Each number is 500 + 25 x the weight over its row's rms, rounded and kept within 0 to 999. Layers, rows and columns count from 0. Numbers have three digits each. The size before them is the row's rms in percent of the matrix's.

# layer 11 attention value, 160x320, rms 0.0527, rows 100-159, columns 256-319
090:536485524470513472506496497509476522493471479490486539491515487503485513500471532509500486517564504521521546484537535472496478507517500484467505426488513524519549495468487510501486485488497508
091:458482541475475486513482461484485482484528464517535474550521502507468471499507504474462481488455512499480489483469495530497518479546499543525544486457515500488509452508524490521511503512513486
085:420518494505500464527481535504478548514484451505462478501526465524466495480524518483557505474533498526457464455507494461487485515518514523493492483497476540507462502496476524507500499508518476
089:487472503564499478529505523518496500527485507508503501500482516530487503489493456499501497523493523497482473446534497512487501500461561438463519494496518527487498516477525517520534499450505499
095:518527501513515545459501490475491501508520541480477524557447506491509534479479517500513489481514509509491493506533539500487455494477476474455510503513497509409495522526506502485488506487512465
092:523487493451535514488483542486522520486551499506522471540517494521498455491475476506496458542541484511487544517540518477500437511522473508491497546516510520522484498510501484495489500507462509
089:486473479521474532478518499498516529493478469506490509520465493494514474552504490498487519529515518503474461478506479455498531493510515523476497502507474494502491504477513506519530451475502498
105:509475504455479528516490539472499511525478494487534482499488483517469460480506558475488494469457480489475520528488497481501531502510488510505504525436522533506502498502502543495510501510464488
091:486490544517484523476505508522513479557510533520508533460489513504491493555477544565539507493514484488460487474461536558479498547514475492485529462497503524558476524511488514535524469481483492
091:495474493484534483473512483486511471482520470533473488493503515500496506546510487499520489471527470532523503470459461538536533509527504535527478508469494504498499509503518494537498518498495486
089:523485448506456515517507550500507532452471509526497482490494515476486483502526464492504576498505484528472457495513499521510490491493511475419463524515528535502484462511503478485499491503506475
090:458494508508536488547519446506555476483500498514478517486546508497502456488519515467491522563524507559473508481487473488504487486523479463533493503509494508468464464521495501462489485526455533
088:500466525471486495490461546528495516490513481473486497476521464524509531495504539480510498469502510499455517498458528468482522505535513472532497490487520484512493500482525475491490449494460492
087:481498505480507493497511516468529545524482476482514541475499477478464446515526497523502500482498557476479541489516481473517490507476517470494428479530470518501471521494500499467488479495503509
090:510480517478479488507481483497522488475456547499503551498487528462528495467560517515504487512481499515486501544488498474531519548487526506484499436489495513490479454458506509478490492482515497
085:521497505437481443471521507512503470529488502513495493486510493493462533501520554526491500505481513482487493480507504494484482498478549492514474519544488489479495498502490498522501451584470474
087:515504534521515509448471446483484507474534481504499530492515501462489482513479495489494487469516509527515486522542464478484509505474462567529485470563501490524504467505488511511467526470554508
103:493550522526493498478510499511461511505497471505497523512499516511532504457489470503520481515531507471506485445477455461462426509513544489489475478498496502511511503517484475465487491479523528
095:484495511527508502574522514517488458519514472498533507492504493523513490471541553512500525433463469476497496480516492549519496476496461454510474488464537497521505528474515506555544521473491513
086:466522520514479511475503566537473512555463478528532480484457461484516495526494542548463510443505461476473514498493474538510474481457497497540515557509482520492504479508470467466513493525461446
093:509483489537488526518500473469513482505462516501488506499516483500514490499561506508504537514463472537525519511495512530505495511463519541508491504514532476522506480438530549505521488513475516
088:492520502485484517491515473514507506471495539464463497481444516442506512449464476514514463490528501483474485541521502542473471466540463495483543428505519545503463503547525543474480538488480466
090:506483524488553511486491534509530512443532517486519540500516503458461504544478471546461494528480485511524490517534485527506493533484456525485478520465501479483507507488510455529501516523503489
090:530531483484499514534479524516487494507477488501493500493486460473526489496480528494485478485496537495526521480485500472506507522529482504501495503460493499478480507487494500471472483472527490
099:501530503496563516468491500556537520504515487512481485516478496516507494491468478518533480512504544482514495530527496480474446489522516496478484488512501506507506497532532473496465496479475510
085:433492481513543508502458497486489491510482493527508504483481507485506514509497498507472469489511500494488475480458524483459499503524482488497497523491494459473534515517482484488464493463459492
089:498531454504536439487513487503504468493498470472500474499524541470482507517525493442511490474530453519504467495508479459487525495503479498447492469473500496482520548516502549492507483495471499
092:533498462477474455541466518525489496514475476516540488467486531500461495497504506526483511503479497521474470524521505476515494482503484528484504492498500454509467549505501480517505469466502521
109:486506461493497496468513494488500488519502513519499516461459481535485524513488494519461507489492505523532467524494494489541498464493539466511458481488515505479497548523568499508537528522494530
108:487509518479485462522496457505471470532505487503422505489494478495467517495508497476459473501533491527490521510496507503504540489500526521486473490521504533517515455446476518455478501522493515
107:531513480537468533525493509523517538530479519496508497485486517489489480498494467529437497453484458409436455499495474498473510490498486543495498515457495544460511468492497467517426491461504471
110:483488495499511517492458523492450539509478478490480476458496520522562506513469494510531506521481500494518532535480521541511516469473506527513454474499527503556498516483519493514524506468517492
108:469513508548510542479553506526487438525513446495535509510504479520447512507520534533530498478456529511475487531505445484459516480521515532491466512485502489506524505525539500480506491462470519
104:518510512492499449513477499530527488468482525476535545525477493514490487538528528441477513494522476512483497495504480475457490513487525456491531506519503492508477492505474480480503482494505419
111:493486478488513480512478486483542477527525477536511490490484504515503517523491505494554511521513495522534512544481469553536499503489505502450527496480482508468571497464529501523492462516546512
105:500477533530459534476501493534487541493491467469495497452456486496497474501481512471509473520503517515498543546549546498486488476456484513522512516514478467516521491449492480511502486480516515
107:518533493476554494516543511512440494479518470471501516523535447514476490493511499487489482519502528512480433461523514516513517527475512543541509457537489515501488506491486506512486449539494485
102:522488505530517461498499521513527523500499504467476506503477527502489539510499486504499489477451491472517510485489576542526484525472511513503463509489524535491475511475472508502534485522486470
112:533527527516492509475532513541530530506527525494483478461490523530481522532485514537515457511565560516475515524503507504497482458532479467493501475498498507492497489505509508483546509497472527
104:482527498508513511524504490486488507438484492512537463473518518510495502489530470526482495496549555493462511551497480463472495523445466510520460518496485520500495510469492468494508483467499468
110:457507461468501471460500511514518503494501485494485505499487459504526500515500498475528541515485464535503516501522474518554491512574550485485524488503481480503500496490518460522517515526476466
109:548541480531478515499479484549484524484568490495495470476467515480430515475509484509467495538473527487482505489503514489556502455486495527501502496518540475484499529485529492562511499504471484
107:534475546466488538467513551485537473539486463537494511492540515505520517538461481491486466517488507488502534503528481496476514494512519488545488511497475524545463551545471475543496453501481516
106:519524503469497523534498484495502501459474498540498504544507483501491516505480525478535504527530497539545490481489506493539500502482489507538511517485520475515425480492487487513518500525526528
112:516462492540501496485447520470484453488517486516532516498497509480477477487492552486486465442491481505479478469493499490536497459496527489528506510471553495551487532528498467488516475496489515
107:514527504486540465483519495496512451506529506541499540496481497519484469515498483488489494497450472460503510525492509508470505516484468517521554507501525482493469438490459499554469489492497510
108:497503472537514466487492490511522525502528485474458525477479550482519471479518546482502442514476478512464523486521480516511499463488508487502493501485567476501491522478507524547508460490520499
110:501446489549560517474560454518472478514500465496522540482500499553548499498516493522486476525576525466517521534501484462490486491476543508520531514462503506472501475475477520540517474498528514
112:514490493480498519505446494481471496508519471497501484527504494499508519528520496527429465513553504448516542454502515510495491530513532472506509479460505528468441497505493508475504515483517509
107:470522475500540533445470543508469534525511522469490538523522503474483476492465517522491450462531468534507503531497497527513504519469500505468503524533512544512523542487487475477544518479484476
105:502507510514501489487479502472515492414429544487519485466456465487515492445522529550531483509521483537482534471466487537501498502508508485494522496528448560519525481526490528520518479533490526
105:508521511471479512499452546512498483507458485535514498501463548537478512488524469480488497517497528554486487537518471474502480506508518508491523472476480436505510474480554510461488527530503454
112:504514517529462500522543513564478465523481504532510507432473545531489514549485494476488524493500502509492527531508506523504485512487492454528487447515526492513528520497492533532507465439492520
108:486512510487448483510494520518443488499451501482567501491492533459487511526505479501527480525519474528501492502499507515494512501497486576547508550472477457543514488500481520489501504526527549
107:502502498509503484486481472525482488538504515517483492470526491511522483505474521503509553487548479534566497498501484495537493522553507503470537520507468517558463482508460504468468451450500533
105:494476509554515500534492515532485527553516521502460500500543480502545485478497465510497520503522458525506489516497458476505506496491481486521492536486485558501469468476497506506508505508479495
108:522537488511484530525521515498527501476512528500484469495540507534470469505456513508488467513520504526483477533520451498455513504477504474489504481486506475525508503467503522528494452531460513
108:453506490470510487515479478488499519486483520451524520477533479455528500495503504512512516497511508488480509515504494482546523502492483506504519545486508491461514528498524519530517435498487505
106:551508516519485511489458530520481522525514502516541510498511500516486514479470517525491516506491513487502472481479451543544504502546496455510462523482479509468502474517518498516475492504495494
109:443515506487484465482474514530504520515539497523482499499485470497480497488550475507532466454504490496529482491514491468492528477479479506533532488537476483487507507473471486475510474524518539